{"vocab_size": 32768, "init_std_up": 0.0144, "schedule": "wsd"}
Each number is 50 + 10 x the weight over its row's rms, rounded and kept within 0 to 99. Layers, rows and columns count from 0. The size before them is the row's rms in percent of the matrix's.

# up: layer 6 MLP up, 1344x512, rms 0.188, rows 17-34, columns 0-127
# down: layer 6 MLP down (transposed), 1344x512, rms 0.189, rows 17-34, columns 0-127
# gate: layer 6 MLP gate, 1344x512, rms 0.176, rows 18-35, columns 0-127
up17 095:57 47 33 61 51 66 60 44 60 29 50 54 63 60 53 46 47 66 60 46 59 29 55 34 36 28 60 37 55 36 49 47 41 53 40 55 39 52 39 52 52 58 34 59 42 34 48 62 35 43 33 46 54 42 69 53 49 47 55 40 47 24 59 54 62 46 60 54 49 43 48 32 68 37 33 67 42 37 40 56 53 42 48 38 33 52 59 31 54 36 33 55 49 36 45 67 42 30 60 34 47 45 52 63 46 50 66 54 33 53 64 58 60 31 45 56 42 51 53 30 51 42 46 54 57 63 40 55
down17 099:41 50 36 56 46 54 56 55 53 34 63 51 49 72 55 23 50 70 64 54 42 61 49 49 44 36 48 70 56 53 70 64 60 68 56 44 65 66 48 24 63 58 45 32 52 35 52 60 44 39 39 55 46 58 22 41 47 40 58 49 63 53 45 50 61 52 56 75 39 79 39 52 60 39 30 47 46 47 39 42 48 47 34 62 51 65 41 38 55 40 55 50 51 48 51 49 52 53 46 29 63 52 48 58 37 46 60 42 43 59 40 34 53 49 56 52 46 42 42 47 64 54 59 55 52 36 48 67
gate18 098:54 54 42 44 36 52 48 44 29 47 47 49 42 48 40 61 44 52 49 41 37 62 71 39 36 35 56 65 47 62 50 62 60 59 41 37 54 46 37 52 44 48 71 46 56 58 55 50 33 44 45 56 40 40 56 52 36 32 42 47 53 51 66 57 47 32 60 66 54 62 39 59 49 60 58 58 41 53 47 42 59 48 52 32 57 59 60 44 30 35 44 80 52 27 37 49 50 55 46 46 37 53 47 55 41 61 36 56 50 62 50 53 54 59 56 57 48 54 46 63 56 43 50 49 48 47 26 54
up18 096:61 47 56 41 31 43 51 52 46 48 59 42 54 67 46 59 49 66 40 72 44 55 55 39 58 57 43 58 48 32 46 60 44 44 55 57 48 34 30 59 27 52 47 58 42 39 54 51 53 45 54 37 36 32 36 47 56 36 70 61 67 43 47 53 42 56 59 60 34 63 50 38 47 56 40 53 47 47 32 54 51 42 65 66 51 35 68 47 31 37 40 56 50 36 44 39 50 59 41 55 41 64 46 40 60 54 61 47 40 54 43 46 41 52 29 52 47 36 43 34 50 36 59 62 76 62 28 58
down18 100:68 43 38 47 64 41 36 48 42 46 41 48 39 56 51 34 59 41 47 51 51 53 55 49 35 46 38 55 54 51 62 56 56 38 51 36 44 47 54 48 47 41 73 30 63 44 37 47 65 54 55 38 36 47 24 55 58 55 50 59 46 41 57 39 59 45 50 72 46 44 56 40 51 59 57 49 56 39 51 34 38 42 42 59 48 53 56 49 65 51 54 57 42 50 58 50 44 43 47 44 46 51 73 45 41 50 49 65 48 56 31 55 44 32 63 45 63 53 63 52 38 46 53 74 41 44 53 59
gate19 102:57 65 44 46 37 44 45 42 35 66 51 61 49 50 60 46 61 60 38 40 58 52 59 49 59 64 60 59 41 52 41 40 50 44 39 45 45 50 48 42 50 47 49 37 54 44 51 38 56 36 52 64 39 61 38 29 44 58 43 43 43 50 62 52 40 58 57 61 40 63 25 66 74 44 48 53 57 30 59 36 45 35 52 39 53 44 58 47 47 46 38 57 40 41 49 60 49 42 65 50 51 64 53 54 48 57 54 43 42 53 44 67 63 32 45 54 50 49 55 64 66 48 18 36 40 49 43 46
up19 097:39 39 30 49 54 43 38 42 45 57 47 41 51 37 62 49 41 72 46 44 61 45 48 30 53 34 46 50 56 41 38 50 44 64 63 53 33 42 50 50 44 53 60 40 65 47 44 41 50 58 75 48 50 63 61 47 57 50 57 66 44 58 35 52 51 48 50 41 62 42 73 54 41 55 66 69 47 34 51 57 52 45 63 47 30 39 31 44 54 25 61 36 57 51 68 61 48 51 51 58 53 47 60 67 67 55 57 55 49 54 36 53 59 54 59 37 39 50 51 54 61 50 66 48 62 50 36 45
down19 101:44 38 54 46 34 55 49 41 44 44 32 56 53 42 50 60 34 51 65 44 46 62 41 43 65 49 40 65 38 39 56 63 59 39 54 62 37 31 58 58 50 42 48 51 48 34 40 53 56 66 46 49 50 57 57 39 54 59 54 41 72 56 56 46 46 62 39 59 53 59 47 45 48 45 40 58 57 54 63 46 34 32 48 51 60 57 63 57 52 47 59 25 44 41 48 46 58 35 53 48 78 43 46 46 48 50 46 54 39 52 59 35 41 55 62 49 56 73 51 53 65 59 39 57 57 59 50 49
gate20 100:47 45 53 46 49 65 39 42 33 44 54 47 52 56 51 36 41 53 54 39 55 60 43 40 47 53 43 55 69 41 59 32 57 42 48 39 49 48 45 53 60 48 60 36 49 43 48 44 44 52 58 70 45 57 42 51 46 47 48 60 54 56 50 55 62 55 62 55 61 44 54 63 43 48 71 43 51 66 51 43 56 58 57 45 29 58 54 65 42 55 52 47 50 43 32 67 57 47 70 38 53 55 47 40 73 49 70 39 22 64 51 40 50 61 44 38 49 58 48 47 50 48 67 59 70 36 43 39
up20 099:36 61 53 42 53 57 42 30 44 38 52 39 23 60 48 44 38 70 47 48 54 43 53 50 36 71 49 45 42 46 34 39 48 60 59 33 55 66 33 40 59 49 54 51 49 37 45 41 49 38 46 65 46 42 37 42 55 54 34 45 39 51 51 46 54 52 37 46 70 55 30 17 42 73 71 62 57 59 54 38 59 51 56 56 32 39 58 54 53 56 61 65 67 67 44 60 62 42 52 44 52 50 51 40 67 59 59 51 47 59 58 48 55 49 55 45 43 52 38 31 45 63 49 60 63 38 51 54
down20 106:39 54 63 59 57 61 34 42 38 55 49 47 54 47 40 51 52 66 40 61 40 62 38 80 47 55 50 54 56 25 56 56 55 50 67 58 57 48 49 75 43 71 56 62 42 73 35 55 50 45 47 63 55 47 57 53 34 76 54 63 42 40 57 63 38 61 51 57 48 52 53 58 62 31 64 46 43 66 45 61 64 39 52 39 47 42 36 34 46 40 59 62 55 53 40 39 38 53 51 34 52 43 49 67 67 45 53 55 53 46 38 56 50 51 57 47 62 43 50 50 61 53 41 55 62 46 39 42
gate21 105:49 49 52 41 52 61 54 48 53 47 53 53 30 36 52 60 53 68 71 42 47 52 66 56 69 62 55 39 51 49 62 50 47 44 57 51 44 44 40 74 56 55 48 28 54 56 64 43 46 29 62 61 64 46 47 45 53 17 50 40 51 42 49 51 73 52 58 55 51 53 57 61 57 54 52 67 52 53 57 44 47 45 47 58 42 48 51 43 48 50 48 37 54 43 57 41 55 50 52 37 55 48 54 59 48 48 62 56 50 48 56 63 49 34 45 62 60 41 56 46 60 37 42 44 42 59 62 27
up21 103:44 67 50 58 49 37 51 55 46 58 55 43 48 52 39 50 44 63 57 53 58 50 68 60 52 69 62 52 52 57 58 64 51 50 51 62 59 49 30 60 37 54 57 49 41 58 54 44 57 57 62 67 59 56 56 53 56 37 41 59 54 46 33 51 52 53 66 43 42 58 60 62 51 42 39 41 51 45 53 56 50 52 45 53 69 36 24 42 49 51 42 63 67 46 57 54 71 56 56 45 35 41 55 31 52 49 62 63 36 51 48 56 51 43 66 57 50 55 34 49 63 50 42 51 52 45 67 51
down21 105:52 52 54 38 23 40 49 38 37 49 46 32 50 47 46 50 36 45 73 51 34 43 48 69 57 60 57 64 68 51 52 54 49 54 50 42 59 39 45 69 74 35 44 57 54 60 51 49 43 43 48 51 54 48 54 45 50 52 31 52 55 36 35 51 53 58 60 49 62 44 44 61 46 63 43 63 61 41 49 45 41 59 46 41 43 39 72 73 43 47 55 60 66 45 49 53 51 43 71 45 51 53 35 59 62 64 41 42 40 57 46 48 48 44 54 55 59 53 54 41 53 59 60 27 41 54 58 47
gate22 101:25 52 49 37 75 42 46 51 47 38 68 62 67 56 51 54 39 54 66 49 53 43 51 62 44 39 40 50 46 48 26 36 48 43 40 47 39 33 53 58 51 47 44 46 48 59 55 60 55 46 58 43 56 52 50 47 51 47 56 53 48 57 52 34 47 47 28 68 51 55 62 33 44 36 46 58 51 53 36 60 51 46 37 43 56 63 70 53 51 66 39 49 55 59 62 44 44 66 35 37 54 64 54 58 43 58 57 61 55 42 38 42 54 33 50 40 29 64 54 44 48 58 57 51 62 50 49 52
up22 097:25 42 63 74 50 29 48 48 42 34 70 60 44 49 50 42 34 54 52 36 55 17 45 52 55 61 38 59 40 48 40 48 74 38 48 37 62 45 54 56 48 60 52 45 46 61 61 52 60 49 41 48 52 60 58 35 43 50 42 42 56 55 51 49 59 44 41 54 66 25 36 44 56 62 38 47 50 53 47 51 47 56 49 63 49 47 40 51 50 45 33 35 48 53 52 35 43 60 44 54 48 65 54 57 39 43 53 44 41 51 55 64 47 56 62 56 56 49 47 61 51 59 45 61 44 53 53 54
down22 099:56 40 56 58 50 51 38 42 45 46 54 56 58 73 65 54 37 52 47 60 42 30 62 55 46 68 44 59 48 42 50 48 44 69 62 60 76 67 48 47 41 49 55 52 43 39 44 47 52 59 55 21 49 46 41 44 43 47 60 54 64 56 27 56 47 37 39 46 46 42 46 46 43 52 56 57 53 42 43 43 51 44 49 45 38 56 44 57 59 38 42 49 54 44 63 37 44 55 42 33 59 62 59 51 47 57 54 50 52 54 46 38 40 44 36 33 42 50 49 58 63 64 52 66 64 38 49 66
gate23 100:41 40 56 54 39 72 54 53 56 63 55 56 56 43 32 53 44 58 75 46 55 55 37 52 53 44 81 65 53 56 49 54 45 57 50 57 43 36 58 55 51 58 40 50 51 41 51 37 52 47 52 59 39 45 55 51 48 50 40 42 46 37 34 60 44 41 49 35 56 51 61 42 52 74 43 35 46 37 56 69 64 47 55 69 29 62 43 50 55 41 41 36 44 48 71 62 47 68 47 36 73 48 43 57 35 45 43 65 38 58 44 46 49 42 68 59 56 38 50 64 45 52 47 47 56 68 31 48
up23 096:54 34 60 41 39 53 44 64 56 50 49 68 47 54 64 45 45 46 50 50 28 50 40 41 56 49 70 50 49 64 49 53 42 56 56 51 48 58 52 48 41 53 63 51 49 35 74 47 45 63 49 59 70 45 67 49 44 63 40 68 47 54 62 64 47 53 52 36 71 38 45 40 61 37 37 58 39 49 54 47 64 53 48 49 51 39 64 48 53 66 44 59 42 42 47 35 48 48 64 38 55 41 52 46 61 55 34 29 40 53 35 56 55 44 46 39 33 41 75 45 49 50 32 74 40 74 43 53
down23 101:52 49 55 58 33 47 66 53 63 64 50 68 60 68 56 45 30 40 50 41 62 49 36 58 53 50 61 39 54 45 50 58 40 67 40 46 47 51 53 65 66 42 51 37 59 50 48 34 56 47 53 37 47 52 64 54 67 76 59 67 44 31 43 47 44 49 49 54 51 40 43 50 55 40 55 54 55 58 40 61 60 72 63 55 52 75 45 54 45 34 65 34 62 47 36 44 40 63 40 63 35 55 54 33 52 60 79 46 55 38 42 35 53 35 47 51 57 61 39 65 56 53 42 45 45 44 59 38
gate24 101:42 66 46 42 38 52 60 69 44 46 31 59 51 58 54 54 49 36 52 55 32 44 60 68 53 51 39 60 65 34 63 41 35 51 56 69 54 54 49 41 48 54 51 53 60 54 42 56 66 54 53 32 54 49 50 52 59 26 54 50 54 34 41 58 54 36 46 40 52 49 56 34 52 38 51 58 28 55 46 61 49 53 56 49 39 41 50 50 67 52 69 43 48 54 56 58 33 56 69 40 33 45 43 59 66 43 46 45 67 61 58 59 47 44 61 28 38 51 52 52 63 40 46 53 57 58 54 38
up24 103:43 61 43 48 64 62 46 43 48 39 80 50 20 48 46 39 42 56 69 45 34 39 34 38 33 45 35 36 24 59 51 43 51 44 68 55 43 44 48 43 54 77 41 45 42 58 39 73 36 75 60 60 70 55 61 50 51 56 60 51 56 45 45 49 43 46 46 49 42 47 47 47 58 63 53 58 50 62 42 51 44 74 30 45 53 39 46 60 61 53 49 32 36 33 63 57 50 33 26 65 59 52 52 45 64 36 49 52 54 37 54 57 52 47 52 50 39 71 52 59 57 48 58 58 58 56 56 43
down24 107:37 65 45 47 63 71 47 54 58 46 39 55 56 38 49 63 57 53 25 59 53 56 48 55 26 46 70 41 43 50 54 38 56 48 67 60 37 38 45 53 55 61 58 51 45 55 75 55 52 63 43 52 33 63 52 61 48 49 47 51 51 60 56 36 37 43 65 63 50 36 33 60 40 47 40 56 48 53 43 33 35 64 64 39 50 52 60 47 44 48 51 60 46 67 68 61 60 59 59 43 40 57 50 42 46 38 69 46 35 34 48 59 56 39 42 51 50 57 53 50 48 42 50 53 57 49 49 46
gate25 106:39 42 44 61 57 35 43 39 41 43 62 42 61 52 61 56 39 61 28 34 56 36 45 57 46 39 43 51 54 48 52 28 54 55 53 31 40 31 48 40 48 88 52 60 54 49 47 40 44 59 36 54 58 56 63 41 36 74 61 54 42 39 57 42 71 45 38 33 43 37 36 65 44 58 43 51 47 36 52 48 47 51 49 56 59 41 61 37 52 46 41 52 48 50 50 32 46 41 52 53 53 67 49 53 41 47 45 46 50 44 58 55 50 70 43 57 66 53 36 59 50 59 49 39 37 29 53 67
up25 110:41 55 38 42 56 40 52 47 60 57 54 37 41 71 58 59 53 51 38 59 43 40 41 37 61 22 48 47 37 52 43 38 42 60 46 28 46 52 53 35 46 64 49 55 54 52 48 49 62 48 51 48 41 59 53 36 62 60 43 59 48 40 46 41 56 62 42 48 47 44 44 51 49 45 49 57 62 32 39 54 50 43 47 68 44 39 50 45 60 53 50 47 41 36 43 45 47 52 51 45 46 46 48 55 65 52 66 44 33 56 59 41 52 56 43 60 40 54 48 56 55 43 25 58 46 39 49 45
down25 108:34 53 51 49 48 40 28 67 77 59 43 40 60 65 48 40 41 45 48 45 56 43 45 46 43 43 62 52 39 46 43 46 60 63 46 71 63 62 50 53 32 52 61 51 36 28 33 62 58 49 54 38 52 36 76 31 39 57 44 50 45 44 55 55 59 43 36 66 54 68 58 41 42 50 50 36 56 62 25 44 54 50 50 57 74 59 43 43 58 43 43 57 47 52 32 47 52 78 59 45 33 44 40 46 35 41 56 28 43 27 55 54 47 42 47 45 40 62 45 41 56 50 49 45 58 57 47 56
gate26 114:59 57 55 62 51 37 57 58 49 61 42 42 44 43 62 50 53 57 47 65 62 52 55 37 61 64 47 40 42 52 59 45 65 46 48 58 43 60 55 48 55 49 46 46 55 45 56 50 61 46 54 64 37 61 67 37 46 52 59 53 60 63 47 58 34 41 46 41 40 33 51 55 60 58 64 29 52 44 45 35 29 49 50 72 47 50 43 59 56 43 54 41 46 50 54 40 64 42 66 53 55 41 42 44 49 65 61 49 55 40 56 35 49 48 48 36 67 52 55 47 54 39 54 52 56 42 48 55
up26 109:35 55 46 49 52 50 63 59 62 45 37 39 42 48 48 48 60 65 42 43 69 58 38 48 64 53 51 52 40 36 39 59 61 32 65 52 57 47 43 43 42 53 58 50 39 56 41 40 44 62 41 64 26 70 47 59 48 56 52 43 39 58 64 42 57 51 56 52 47 37 53 39 60 39 32 39 55 53 37 48 50 53 54 71 48 73 45 65 43 64 69 33 40 44 59 27 66 41 53 46 47 52 60 61 48 52 73 39 45 45 37 49 63 51 38 34 50 49 57 75 53 56 57 45 54 30 38 39
down26 105:57 46 51 67 49 35 57 49 41 67 49 61 50 46 50 42 60 57 34 47 45 36 54 59 58 46 43 39 60 54 51 56 56 39 59 47 48 43 31 41 48 54 57 33 62 49 56 28 46 59 51 60 63 36 52 55 66 45 44 50 54 36 44 53 62 46 57 71 51 46 61 40 49 45 57 36 68 66 38 47 46 45 37 70 55 58 26 49 54 43 48 44 48 56 58 36 75 51 66 43 45 59 49 51 50 46 55 53 35 53 58 56 63 66 32 35 58 64 57 33 53 73 73 54 60 29 56 62
gate27 098:32 49 46 61 63 48 38 65 47 44 40 41 33 42 50 60 53 35 48 50 48 42 52 60 52 52 51 71 46 42 63 59 45 32 38 69 57 51 56 52 56 65 57 47 46 44 55 62 66 64 35 47 43 61 47 48 41 60 57 40 45 49 27 44 68 42 44 53 50 38 48 53 54 51 58 48 39 45 49 46 48 51 57 51 41 48 56 62 36 53 29 57 23 40 35 58 54 47 56 67 51 42 45 43 62 56 64 56 60 41 39 56 68 71 46 60 46 47 46 45 60 51 44 62 61 43 56 33
up27 098:52 37 53 47 57 51 40 53 55 55 32 58 44 63 39 73 26 38 27 36 59 23 46 65 67 60 45 61 57 48 39 48 41 54 44 68 58 47 53 50 40 38 39 61 64 45 48 59 58 37 65 59 48 36 42 51 51 45 37 37 54 40 39 42 64 38 49 56 40 35 65 64 71 50 26 62 26 62 52 54 48 52 55 49 47 56 38 47 37 47 65 38 65 57 29 44 43 54 37 18 67 43 29 47 62 49 56 44 48 67 54 66 45 46 47 42 42 45 60 45 46 54 54 39 63 46 40 43
down27 097:38 46 40 46 41 41 55 51 49 59 47 69 51 32 55 54 44 63 43 64 51 57 60 55 57 50 60 45 57 48 57 46 49 49 61 59 51 52 59 51 52 62 57 53 45 45 51 43 56 51 37 47 66 45 47 51 74 60 52 39 50 45 55 49 46 59 54 51 54 49 22 43 43 54 41 50 54 57 46 66 62 39 36 46 65 38 52 61 53 58 40 32 52 41 52 60 48 26 65 65 60 63 53 64 46 55 47 34 58 55 56 51 51 36 53 61 42 49 51 41 37 63 69 47 43 55 48 65
gate28 098:47 55 57 63 58 65 52 54 52 54 47 60 37 52 57 64 45 68 69 50 56 55 47 46 55 62 52 41 38 60 50 34 28 51 49 54 38 62 54 46 59 53 53 40 58 58 60 56 47 54 48 55 56 45 45 43 57 59 48 47 43 66 42 34 55 50 56 42 46 57 41 50 49 56 42 56 54 47 55 39 45 45 56 46 61 49 53 52 43 50 42 51 55 48 35 59 35 55 42 43 54 53 35 36 47 26 53 39 43 33 41 62 71 50 38 56 33 40 63 52 46 39 45 60 35 55 60 48
up28 096:45 57 51 35 37 26 49 73 55 38 50 53 57 35 40 54 72 45 44 40 41 59 73 41 47 35 63 48 59 42 45 49 32 54 49 44 68 46 46 52 49 40 45 66 46 44 33 38 56 54 63 32 36 45 64 43 36 45 48 55 56 40 37 69 46 54 52 58 37 35 39 48 34 53 65 25 44 58 52 45 42 52 54 55 46 56 48 31 49 43 54 62 46 66 53 44 45 49 37 60 34 43 70 32 62 53 42 54 68 59 65 44 53 35 42 48 72 33 61 54 67 74 48 44 60 47 38 52
down28 100:39 46 44 34 36 52 23 33 66 48 51 54 63 38 52 59 53 46 40 43 62 50 62 55 31 17 64 64 54 52 45 47 53 38 58 58 65 62 54 54 46 28 51 55 30 31 48 53 66 53 25 38 56 40 35 54 41 34 43 33 66 39 43 70 53 50 51 39 48 42 52 35 52 47 60 44 56 54 56 53 60 35 57 37 40 49 57 23 55 49 60 43 41 66 68 36 45 44 55 66 51 59 60 47 46 54 45 54 49 71 76 34 49 28 60 41 47 43 53 49 70 49 35 44 60 44 60 50
gate29 095:39 56 41 36 46 57 82 56 45 45 43 52 43 47 37 48 68 46 54 64 43 56 52 51 43 58 52 39 47 47 55 45 61 56 62 43 35 50 57 58 52 58 33 43 45 51 53 55 46 57 48 68 53 41 64 47 49 56 41 55 32 36 68 72 57 35 64 41 53 48 54 64 65 62 60 45 58 46 57 56 25 70 39 54 50 62 48 50 48 47 57 60 46 63 47 44 67 39 46 58 40 49 59 47 59 49 51 48 59 49 73 53 31 58 50 64 51 35 45 55 43 42 52 40 30 51 51 42
up29 099:55 36 41 55 52 46 38 51 62 43 42 49 76 53 31 63 43 64 56 45 46 41 39 37 57 60 40 50 24 49 35 46 55 32 45 66 55 47 53 47 52 57 59 47 42 63 49 48 70 46 42 35 50 45 55 48 51 46 58 25 39 38 44 69 51 47 41 73 61 62 47 69 40 43 60 54 50 45 33 54 38 42 37 44 62 49 51 67 50 26 41 40 40 46 57 42 37 65 41 31 43 52 55 56 61 46 51 46 43 57 51 55 54 46 64 66 69 56 52 48 52 43 50 35 39 46 53 55
down29 098:46 64 43 41 40 65 74 49 26 41 52 50 47 50 43 44 48 48 46 42 45 60 57 63 46 42 44 55 47 48 52 56 42 42 75 38 47 51 47 42 50 40 43 53 46 26 50 33 48 51 61 55 46 51 45 49 71 53 57 69 39 39 61 46 30 43 51 38 57 50 41 36 53 47 53 47 54 46 58 61 51 46 39 65 41 48 43 44 63 56 45 59 78 40 41 48 48 42 45 62 50 32 64 49 37 38 47 50 66 56 53 56 22 53 62 51 46 57 50 49 62 52 64 44 42 66 50 43
gate30 101:50 42 51 39 51 51 50 55 45 61 38 53 39 59 34 41 61 60 64 34 47 66 38 56 58 21 65 57 36 53 56 54 55 43 48 52 29 46 25 67 68 58 53 44 65 32 51 49 59 40 61 39 43 49 42 41 45 46 44 58 42 33 47 56 58 58 55 68 55 43 53 57 47 51 48 49 65 50 57 46 48 42 45 26 50 43 47 42 39 58 42 46 54 39 54 55 44 53 44 48 41 35 32 48 36 28 51 75 39 51 35 51 26 46 51 38 61 64 50 12 43 50 47 37 44 44 65 51
up30 102:53 34 55 48 50 47 27 46 50 43 60 53 50 47 30 62 56 64 49 51 58 48 48 53 58 50 54 49 51 61 34 60 46 66 45 51 40 43 44 51 45 38 60 39 60 64 32 57 56 54 44 59 44 33 56 32 52 58 37 53 25 53 61 65 61 52 47 40 42 54 59 63 43 44 37 22 52 52 63 53 67 45 39 48 60 51 42 38 45 53 59 63 34 36 71 49 49 44 53 41 57 45 57 53 65 42 67 45 59 70 49 48 40 45 43 62 60 53 39 45 47 40 46 57 46 39 63 43
down30 106:54 52 47 61 31 51 43 39 42 54 50 64 72 50 41 59 57 48 61 63 44 50 66 43 46 52 32 40 61 51 64 58 35 50 55 57 50 47 61 40 44 65 57 32 36 52 53 52 47 57 35 53 44 37 40 36 28 50 60 28 75 85 59 68 49 56 50 59 59 35 57 52 46 39 55 60 51 40 25 45 39 35 47 47 56 40 62 51 33 55 48 47 46 53 64 55 57 53 32 31 41 39 59 65 55 45 40 56 65 61 46 57 41 54 56 43 38 49 49 49 48 33 51 71 63 39 52 50
gate31 098:54 63 65 59 42 49 41 39 58 49 48 45 39 62 63 40 54 47 53 81 52 38 39 56 37 47 32 50 51 48 56 56 34 34 44 45 65 60 47 55 37 51 38 52 54 38 43 54 39 59 43 38 31 45 54 48 63 59 43 45 52 54 45 34 57 46 57 27 57 58 66 64 54 52 38 65 54 53 68 48 45 45 64 55 56 53 61 50 53 46 46 55 51 57 57 53 63 61 49 71 59 53 60 42 39 44 43 42 40 49 46 52 46 55 44 65 35 54 48 58 59 65 68 46 62 51 50 51
up31 098:56 46 45 50 27 48 53 60 35 52 68 51 34 39 71 54 39 51 43 57 61 35 53 63 55 44 42 46 52 29 46 66 49 40 54 52 68 54 43 77 38 56 48 49 61 35 55 49 32 60 49 46 48 64 70 43 40 57 40 39 46 36 60 53 49 39 56 68 48 61 55 62 35 57 66 58 52 60 49 49 47 60 60 39 33 47 52 69 45 54 52 51 56 46 51 31 60 27 41 30 34 57 63 49 54 48 38 42 50 47 45 56 47 48 45 61 55 36 51 58 51 70 51 44 75 45 40 54
down31 106:65 51 49 48 29 42 58 33 61 50 45 41 74 61 65 50 50 54 49 45 48 48 67 65 54 51 39 30 45 47 43 58 37 53 32 43 59 60 44 65 58 59 70 60 68 57 38 41 50 46 48 53 58 56 62 71 56 49 49 49 48 70 44 46 44 65 39 59 46 41 52 36 51 54 30 54 52 27 48 42 35 47 60 56 54 53 52 67 40 52 51 57 42 49 44 61 35 53 29 58 39 60 60 56 30 37 28 67 42 38 50 63 60 54 46 62 42 48 53 48 44 41 52 52 60 41 51 54
gate32 100:43 39 52 74 53 42 63 37 47 56 32 37 50 41 39 58 61 67 57 16 75 56 60 56 34 49 42 70 50 49 48 48 50 26 57 46 49 50 40 59 48 64 54 39 43 48 43 60 61 63 44 59 51 24 47 58 56 39 47 65 47 34 48 38 54 25 40 43 54 38 73 35 53 53 46 39 45 63 47 45 23 39 43 45 41 41 46 58 48 69 52 65 44 44 42 39 44 30 46 38 57 37 26 74 58 49 60 42 45 52 43 40 56 53 55 52 70 60 59 60 42 45 47 45 61 60 61 50
up32 092:44 67 53 27 43 44 42 55 63 55 71 44 44 43 48 62 52 39 63 50 63 44 35 30 55 48 57 34 52 63 48 60 34 36 53 54 29 61 47 38 61 45 64 59 52 60 65 67 47 52 64 51 43 51 62 45 64 41 31 50 45 46 52 38 45 41 41 47 48 40 36 56 47 37 32 44 48 38 40 54 55 37 35 59 49 63 36 61 49 55 49 38 36 57 49 43 49 78 28 64 46 51 46 55 57 52 31 50 63 44 62 62 44 44 49 46 39 33 69 58 47 64 44 39 44 37 37 53
down32 100:51 48 30 64 63 65 44 32 46 63 38 55 52 39 55 39 53 59 52 42 44 59 44 48 51 67 60 48 46 42 53 40 46 63 47 53 43 52 64 53 52 38 52 42 64 49 43 61 46 56 74 59 45 45 60 60 47 56 63 41 49 60 34 55 37 56 50 42 32 59 43 62 63 74 49 66 63 64 39 31 56 54 47 61 37 53 26 37 47 53 74 65 59 40 60 60 57 45 56 70 71 35 74 45 41 37 60 40 52 40 41 34 39 53 66 43 47 63 56 49 49 60 50 47 42 50 41 52
gate33 095:37 60 35 49 62 53 50 62 49 56 44 58 49 52 41 59 48 30 56 44 67 66 54 46 42 60 32 31 63 56 37 56 68 34 59 50 57 46 60 60 29 45 41 61 54 48 31 45 56 49 54 51 50 42 54 39 62 62 59 69 50 45 65 52 48 50 49 55 51 63 57 36 55 56 56 35 39 52 50 49 59 68 53 35 65 44 50 39 49 40 37 44 39 64 47 36 55 77 71 37 30 35 45 55 46 47 69 59 74 51 64 39 41 56 57 59 62 56 45 42 36 48 45 56 47 58 70 53
up33 095:38 38 59 43 62 56 50 30 52 57 57 52 33 56 58 53 47 40 54 64 45 44 30 50 60 43 42 27 32 47 44 66 57 45 61 54 43 25 58 59 36 51 52 39 24 58 62 47 49 53 49 49 54 52 55 48 37 52 52 42 51 35 52 41 68 42 56 46 67 34 53 43 62 41 43 63 50 48 57 42 35 63 30 58 44 59 20 63 42 70 47 57 45 34 34 39 44 33 53 48 55 43 49 44 46 44 40 48 33 53 50 68 63 57 48 63 58 48 32 51 50 62 56 43 31 60 59 33
down33 101:64 48 54 50 41 54 44 57 61 39 51 57 47 46 34 51 44 51 50 42 56 53 53 63 35 47 46 51 43 58 52 58 42 46 40 51 46 54 38 36 66 59 43 52 34 57 49 46 45 33 54 48 46 43 39 47 48 48 62 50 38 70 71 32 36 66 50 41 39 62 66 77 40 53 56 65 59 49 45 52 55 43 52 61 44 62 50 54 53 54 35 51 42 32 54 59 59 54 49 63 58 45 61 43 55 57 56 51 55 46 43 63 46 44 52 49 46 31 41 37 46 43 52 59 29 29 50 46
gate34 101:53 43 41 50 36 61 40 34 48 45 42 54 53 44 41 65 60 49 41 49 59 44 48 65 48 65 53 45 48 47 39 46 44 55 68 58 53 49 44 52 60 49 63 50 41 50 58 39 68 39 67 36 41 50 55 32 24 53 41 65 51 49 50 64 50 45 44 48 57 51 38 56 50 54 57 63 55 52 52 69 66 68 41 58 53 34 38 44 46 72 59 78 56 25 35 73 49 33 51 37 39 39 49 32 69 41 61 51 28 57 52 42 37 48 41 47 47 68 49 55 51 55 44 49 52 44 40 55
up34 103:54 36 61 54 37 56 56 35 37 52 47 60 46 43 47 36 51 47 65 49 50 37 42 45 53 54 38 31 64 36 61 63 36 53 40 46 47 51 47 40 49 59 56 40 41 52 47 42 44 56 45 59 54 64 61 33 39 26 53 67 36 46 58 42 66 56 50 56 57 33 50 58 63 26 42 55 50 40 35 42 69 60 61 50 43 57 38 68 36 38 40 46 57 64 43 42 33 57 57 41 35 59 73 54 24 35 56 41 43 48 66 54 50 51 43 36 67 62 39 33 42 65 48 59 47 59 41 45
down34 110:49 43 64 47 56 39 38 52 55 62 53 43 48 33 41 49 64 47 47 58 48 38 41 51 43 58 54 31 37 46 52 45 40 50 51 60 54 32 65 56 47 45 48 68 45 52 47 46 61 64 53 38 51 29 65 53 51 57 55 62 48 56 50 41 65 47 60 69 47 39 42 40 33 49 61 35 53 43 47 41 55 59 52 48 52 40 41 47 37 48 58 48 52 49 46 48 51 44 50 27 45 41 44 46 48 54 56 45 64 45 78 54 40 40 55 41 48 55 38 47 65 47 52 37 52 51 47 61
gate35 104:44 64 38 53 64 43 54 41 42 56 39 30 21 62 39 29 56 50 51 43 43 70 45 65 70 37 57 47 38 39 58 48 43 26 53 47 65 52 52 63 52 51 64 37 36 50 49 49 61 47 40 53 67 39 51 32 55 35 65 59 55 57 47 45 64 47 47 57 38 45 52 51 53 43 48 42 37 47 46 41 31 52 37 29 49 61 47 49 38 51 48 45 50 48 46 68 45 52 63 45 55 37 50 76 43 36 46 62 58 41 46 50 64 32 39 36 42 45 62 41 63 52 40 36 50 44 65 38